From a checkpoint of a small transformer trained on Wikipedia: untied embeddings, normalized queries and keys.
Each number is 500 + 25 x the weight over its row's rms, rounded and kept within 0 to 999. Layers, rows and columns count from 0. Numbers have three digits each. The size before them is the row's rms in percent of the matrix's.

# down: layer 4 MLP down (transposed), 2048x512, rms 0.0477, rows 1663-1709, columns 0-63
# up: layer 4 MLP up, 2048x512, rms 0.19, rows 1664-1709, columns 0-63
down1663 102:462513521496470539501525444505460493546526521495536495485470536498497535499485474544507511462525492491516507472537525495487483523524507480499472490497505482511485497502503509497480478514515521
up1664 089:527518465534486473468533483505498454455509447508491480484533526495480546487472463500525510487548492489486526502485457494535534513526501504497505522490464470557520503527519521463516513499503526
down1664 091:524502529491479470526519510532526512516501535481479489481488479520490501532516503505483540485462522526539532518493526471510530509463495491480527503486520506493499492473508493556478553479527513
up1665 088:481507514517484496475467478517471487466497531464514496497479515525459524523533507505495509500497463501499469468475506493477500501461542486497473501498505445522519505524532497495519531469481484
down1665 091:472463498497553547532465502542471489479529478516535495456515537491466512477493482501496518511475503506503534491457462488512498531440538488497538506486533494514493504541498488466492507501486479
up1666 102:540505484524568506484489534516487482512492520526477510491485498477508520497444549500527499486506504498487476474469488499508506508478501504486497448498509469485494489483506488530501526509476500
down1666 112:489574496464473458514529516498486524455535488491515482521471488496538529497513489517505533529490490487506493506470461476524509510508475441504464527492480499528501538524496484500478504494580517
up1667 116:514480516490494456531484451498471544484478480502520481509511518518504472521462468506523523467503499531558482526546506475452500482509543524543483482508544457524498526482499528480478522499496486
down1667 121:497476500505486447558478481500550517559483467474527492498528503440496498561457498521495504474455491498509456480551515499509525476483472509485508495531478487515489521495535532494472566513501479
up1668 104:501483499490485524503494501505470540496483499484508497519546438492463548480548498504451474520513472493522442498500492499481529520490517481530529499553543497547480463504521475519479494511520463
down1668 096:482522559481507493456499487514534536528505492499474521491481490463475498502541548533506494513441474486474445511495472478433454541473516509545489508495486494525493502498504468518491511496536481
up1669 104:448474514506534492482544507500483540503503506516512504508515511492480481521463489516500514514452527460506471538502474466495545512489497470492507523525527523510480488513520505495507497489486487
down1669 098:517531536529502493460533556520470520541469503496513493491503483515479463504493490477505497496498494486463459534484494486478508469521466531482518507519474521494520506501490475535528482527477520
up1670 107:479536498435527504484487542492506479500443466472498485499486500496548480510510549480499446504477510549476502529541482506532485482505502501511542459494548527453469474512483532477539535483466480
down1670 106:501507480473522495459484494505478507518494513515573531483491485511471483522524499474521472522449456513475521492525519481488543491498491506499511483485465503471484485473519536499492482489474528
up1671 093:487538516434541476489507489477534472528483538522483491527500556488534543551534509540517428505513461505505519474523452463488524464511475498482495471494497510514474526499460483517471521514520509
down1671 099:536523468525521504500491497526475465497503512521559485469499522533493485486545489495506482455496482493477491470529498489490480480515499508457506507474559521472468516451513520498488576502483484
up1672 101:465523490472513534478525529508512468478495531517528495533516456510516469523473470501490474502462500533529500496510526520539475510514520562481496497506495501512514524510496474503499545484539506
down1672 094:499466517526496536568475439493509529502512453502450485479486486523514467472519520475494504515452512493496541539475522505504538493480479486482499504532513474517487491523490474525475480509485533
up1673 106:465530531475518473500470497521490470543492474480511537528528522496511488510482470529462459502503490531487501508510495511484507521487468557513516475473480503493535503513544517511507473481483490
down1673 111:529498516474492452560523472515489521539496508482511491527509525483487501491556465477470468479475458489489494533504486521511488581505504477468531461486542482520517499545513521500484486500477534
up1674 096:514486468478514504549511517492463505513515520521442495502532506536477523514468547516513550486527487471501509483485535523499514475533496506477460520573539471515515513491503528441524501484467510
down1674 097:477482536534478460492517503479493529481491481503496450464484486498489517478515531484503521478481452454477517540527513480430478514461524557484482502523513505496466484538531476489465565475535481
up1675 095:481498532516463512536508528517497502467501543485457480491513465502508505524486481501534479487525472523495472484466499481488463493488498510473505498534511520503460447540518501512527515472453468
down1675 096:498475487461477490522492487506496514523495536508511484499452508467504533497485516495507512520461506522521528463555514477469509505526507492536504552505502526503504497485490508471450530528540493
up1676 101:489519525507502488487517489521524531491503480473489493479463531473505505467457489491525490527506522502512525558539531526556530496472495502510514529516510478498501520479489508495514552551523504
down1676 107:489496471479494553495493488502488517508492500520496462537490538524466468488498467441526508522522513499521454495471491514517532502501490475514528492509492526517461422449499468478513537525503535
up1677 100:469454532479525508534496485527520538494520505506525477475490505457509498511503481488460518520489510474506456568523494509499468522503488493469484476488509487548543492474518481483504487513531554
down1677 106:488465498463506462537490484461470523461523491542484507538522488477519531478475497465515505493466500478518519481518517549526484495486487497528508498487491533544537454485478521459495493506453520
up1678 100:453482484510505471505505494521517510494483472473487476497535473486527483557482491489481451483539500550511485486516478508515512483487548510546505523507459502461463481509516520499502502454487520
down1678 106:518517468456471507486489524524463509509511468501511518511478438423485535514523513506499509542497486522528527503513517501476541470515481499512536504494498527463493465541489524473487466504442490
up1679 091:480494496538526465452527465493475518481462482494504477455496511498489444520515512519469486518481515461494530489522522474539470460506508517527516452516498515514457537571484540502505545496479465
down1679 084:549476469494412480475475533509497473507529505473497506492512498468496477470495559442486463487518510533513502512456481460469486543490519479458528488519499474526545490494459517533573515455497484
up1680 100:494502526502489512474464458467501479522495563469478540474473503513514521513512545524475478479506491516503488512492505450489548486498482483519482487497481484505530463471524470507526502487505491
down1680 109:502541510485499484537509510514491490524491515467510495498453514553513459523487469475499487480473531496490483495564472535468490540467495488538535476496487498527494494475535522500509538531475462
up1681 103:474512460533479476485471475464551478491538553502488492542498486447547469559517481437488528467473490551506489497493521498472520532491503513476517452526469501515526505477482523489509489491447491
down1681 116:482488475464487499501525521519467573518450469526507454495468495524473545570490531585463495497506486496524515535484501485513484489539468535541526481504524522517472496492513485489481507528512482
up1682 115:508529515513450490565531487521466521488490461519461494516542525487486556513526506515487503488504473501496487510512472468493470450514508540466495457517474488499512493510503497515497471487499516
down1682 109:456478519509486522514475500508486516490458495522471477460506473506490534572453504517497501439520510531473511517499504524541532437528495520466514480512502489452502506505476486494509474510478495
up1683 103:486492510484517466513467477470521486498515496492461527461503500482488495502484471514452512514526472490564478525462536468529506509489487480546497522535522514544498508519464508481513506460487487
down1683 103:501478520493527485498547464476568518483495530496503504493531535533456476492501527452469447510485535511509480476550579516545499487502485489508564544491539511491497449492502493487512498503474486
up1684 098:501499497496500499506485508463497462551522476500490528511519521498493511512489529508539502469486522470531529489509508486542530502438470533522527514465501520460505523497562477491478528492457503
down1684 100:507480541527551500483490489530528513495490505462480532508471468511475508490524514514546547508510471505468484424499453498444482515500490459525514531492506510492475513500507550501456509510548528
up1685 105:521499474518497569518484486499543511482497544481507482424525477449516479496494464444534546495524503506443510496494486500510484504493472517520496486503501510500513480478475484508530496509504512
down1685 109:477523517465517477492516471471491515509463511483430462489470454517542519450529473469488522547450519481528474531518496541529520535498503504497497508509556514482481482477525519516522516482495469
up1686 102:526513498500509535469453507527501533516538516482519509539492523491465469539460465467533515453535486478483454512479539508445504491504516478488492488493486480482448485441511477509467471474515537
down1686 101:473481522541516518482504526507503476502510464543479478470479528516495542494505497552507511478537540498447457488502442514504542481482530499535502500461518513521469527492511499526508520524489487
up1687 095:473505488454472477496563478470538481483484495466477513485481492519512533517494500555515495467496473494547510530472508517491468470470498496475493492522479522513508474488496505456524468509477479
down1687 097:544524506483481472530475522488497502530481525494503529482517536467520505495521518479501468471484495455472494463528488507503491508502459532518497457492509516532501514456552449494513514533524497
up1688 105:462490483534511523513504498475455542495528499428516474517514474524498493498528488515510500524512476459425504516499520523511480531493483545493522535495471503488510586516518541498486477518456528
down1688 109:467512513524536495462538472485483524549496501514471506543530503504513485483518516551473490515462481449509467486525475546493502510483534509521570479491510521527562513514520513527473509521460493
up1689 117:509503519503529496506550484503474489501483531487504482545465516478490452508500515495477557489525524442480454447474523474525533475483475458507474499452516523533496517508507534536471518450507464
down1689 110:483475482503484466495484454504548511493457529525528521487484509532509509492481523492485474482483535490530514512499514490527521492447492542537490522495476511512535489524530490444491434517480531
up1690 103:552477485502496493512527503510507526505499507456511549532492494467486533516482523513495579497459523490475476482477477526457458524489525524506501540473500505475465479470505520480522525521503542
down1690 104:507494518543563473501528530497507501503480500453515502513513513513507510499486546550483558494480512514503513502479505489458478487500456477474497506507462526479475496464508486486506455532482497
up1691 098:506472498489520502485488470523524491498481525518541508535480501453504457516526508511507514535474500495544528525509522517503457514494503485506514473485536497490460508553488453450548507489477496
down1691 112:510460467468517493483486505512509428457494520506491509502486511500479536510507462505499489472472507503486517514460505489536510499492478521476535484479535536526444510474483525496556513441456464
up1692 089:514525506496498472495533516511509491481515521497511513490489518524482492535478555583487461503537502479504522484489440451474500508463534538550501521510498526518496484501512504522467449504533518
down1692 097:485469505489512487524481469521510477513486476511539486530507505504494487487507468478527501545452496476500452439522532515522522539515486486501548501528491471485518489510483513491432507494477530
up1693 119:492514504493536496482460505509501455470495487484475483470513533538500484536503504458456514507538513487460485496454483486508508503495525524474463462542517443550516514498489471527483509444474442
down1693 110:548519481498479505561479476482475482514507531473501525479489509518504480519491507493465515485471466446495487512513514478540519482457488542528514438547512505514526542473522492514511457494433494
up1694 104:509493436505516508491523498467558509481508509465497497512476493499563555494511497508546528470511548508471486501509487513483558549480524494517502516521492524493469466512470491506535509520454513
down1694 108:507517516471475494468550483562493539484500480576549512498520515516460481512542520475551470515479486467507488512481527566491484513502512504488483456489493476498453457510476502457487465498512508
up1695 090:522516517460486493529483492535515488476483513468464472501555528558511496498532530487487504503517515466513507481471458449518475468508494482475474527552488501519487539506484478453512458548511533
down1695 090:494490500496486481527475462540506495495504508508484527463523512501513518503499491471448480451521541509490507549533492507482509489506516473491496501530515495534461499508496498498497468511495501
up1696 098:477513478488492489560487536508544510487479493529513526557504483493528474471468543512529491459466528509468451535496449471509513495472471485512493534463498479498436509498517516502542497489527519
down1696 097:522533510493481532473473496481451483525469571489535538515505483497528473493533492485492530541479478498523512495465477507487492489523469526555524519528507509508431467484492460517498521470496501
up1697 099:458503515517529515513477493493496503485506530528491496498456501452525493528493483515494482473506453504518464478448502506518474484516485485504509456503472539515502488487503457483504454529494519
down1697 095:524534536481460504515497533480486528503499533533495490517507484493486486485484498511477503514529529469518516494537483485530469539482497492534478491507487530513503442508511472529488481467489511
up1698 116:516502527544533473478534457501519522502541459477474526530516508479447508540524529472501493443432502464518505480531522493546473493474535508454462500489499482503484493503467504535479529518486517
down1698 101:484510504448519489487450461471515547493495512489504501470559475473489499546506482475554481518493480462495541485526509459496493518452475480486513529500467502542531503501547471510508463516475463
up1699 087:501435496492491479516490469526501485514535484538466494522459508513513566503540532532518497506534506487504472495487521487474510484492530490494531500462490541496447498502521494473524515581503524
down1699 094:508489500492545549466500497569561470461503449504442476504519462469520515446492487498512478500515478465517459497498471484486485489495495542446529466497523522490516522521494505521474536509483488
up1700 098:537458481496501484493505513485487484509490457530504486499481502497475486516504517509443486504544497513497473500528491480491492523530518478513503496528498526486470514510501507502484480490520502
down1700 106:480512486462503486472499498493478514513501520502498450508524462521469442507492459520480466504478491429486511463494517531498479511505472500532516547485528442464471499488519532518474518521477541
up1701 094:512507523512473516503496508469505525507457503497506519472526465493508535551468506543473545528526504507490514553518497536527509465526502495462503491513522510523527484542516505485494482491462513
down1701 100:527529539490518495523475515506506469498512519506543486506485472449514477502485466491464554527526477492492472517516498528456468485533521542516487506510488502505513463496480540484487516514493492
up1702 087:522499516494527521472515469458518482525458520480536495523513518486510506515459568532499472539510450462502508531533460551495503482488472458536517514469528467493524504512506493539469480471498521
down1702 092:530498525491440507488520464490522525474532478502507514501517515479525486495507465474513472492477525529546497495462491486492485487480536536479532477491465501511499522498496485540531550475506495
up1703 097:474530478482494524522514499468585480502495489456505525555527501480478543532487508513488507450509484480471499492480517515497516504504534467515536487453516488512507531470496475569513544505525469
down1703 094:540502496499466494499548494484514433509490494504499511485499526491486528477481512491470506540520512458478469491490496483524477479488487514526492506498470464501525482518482458478508534536497492
up1704 091:465500508516522508520499507517484476504489519507528463530508540489465518496528534474517513512454483495489526503475502531494526523443526477495498490504438422496519457480474495501490513482465484
down1704 097:510513530457480496475483511529551526506486461508536501397521518504510473486480487480432513495482530516508518480525489486547483506490519498523503505567495506510498554517488513513536507517477507
up1705 098:491550503489473497522501483496523510510455481516441478493529495527532538534479506520488516440519446527496487513498448495510518514493479519486487480487518522493515514513502501528499529483514472
down1705 105:480470467506538492492540498501483499503524529463552487461503526508459447506473476504536530513463541486508535556517531494492474515456558475495509496533512462523487544488461498441464516498490508
up1706 099:492506494528497486471486551526506502465521496523515454487501482477479499529470510470498457496515487508489502523523481479507517490477494489519488493447528494512516484483492498540482501535507478
down1706 099:519517509530497501524484496498518490536537526549494530547455526475502541511512534499506489550481507450502504473532553519513521524571548518470501492524487526477503511551511527452472473460509511
up1707 092:485480473522464518534512515522436472498447496540462486477453514490526496474474494531503519501511480537472486478567474498512439472482461523545515484529498532495526513510497515489486454472523519
down1707 096:483550493452484569532525508512482487545524510508507517508468495521534528480468486494533504546555486481512480493496492459497489506466504445508468552512476504479474468527530485496526474510528505
up1708 091:513522541509493509482475500489527459508494497482462458469493472509491488471520496537486498517526516515541453546496463492489484542464469496511520474466514500529502475471513573503522502484501509
down1708 088:466488484464461479498517523484479466508505501478522504515524508477532494537482507531523488459530486503429485455455493512456471519448527463510524492499509487509499519491463538480543526500497496
up1709 101:477541496400518481504467533514491516512505483464524488514473477453509510500465513483512496500539538458466503510512512475454515517453481505501449476518505500496510499515508526516514538480491556
down1709 100:496516542528529525517533474527501523513501503469549534480529472536517489538459493520513517521490487480471548511500529542498463463549503494504568475510505499551462513527502523474485491540515531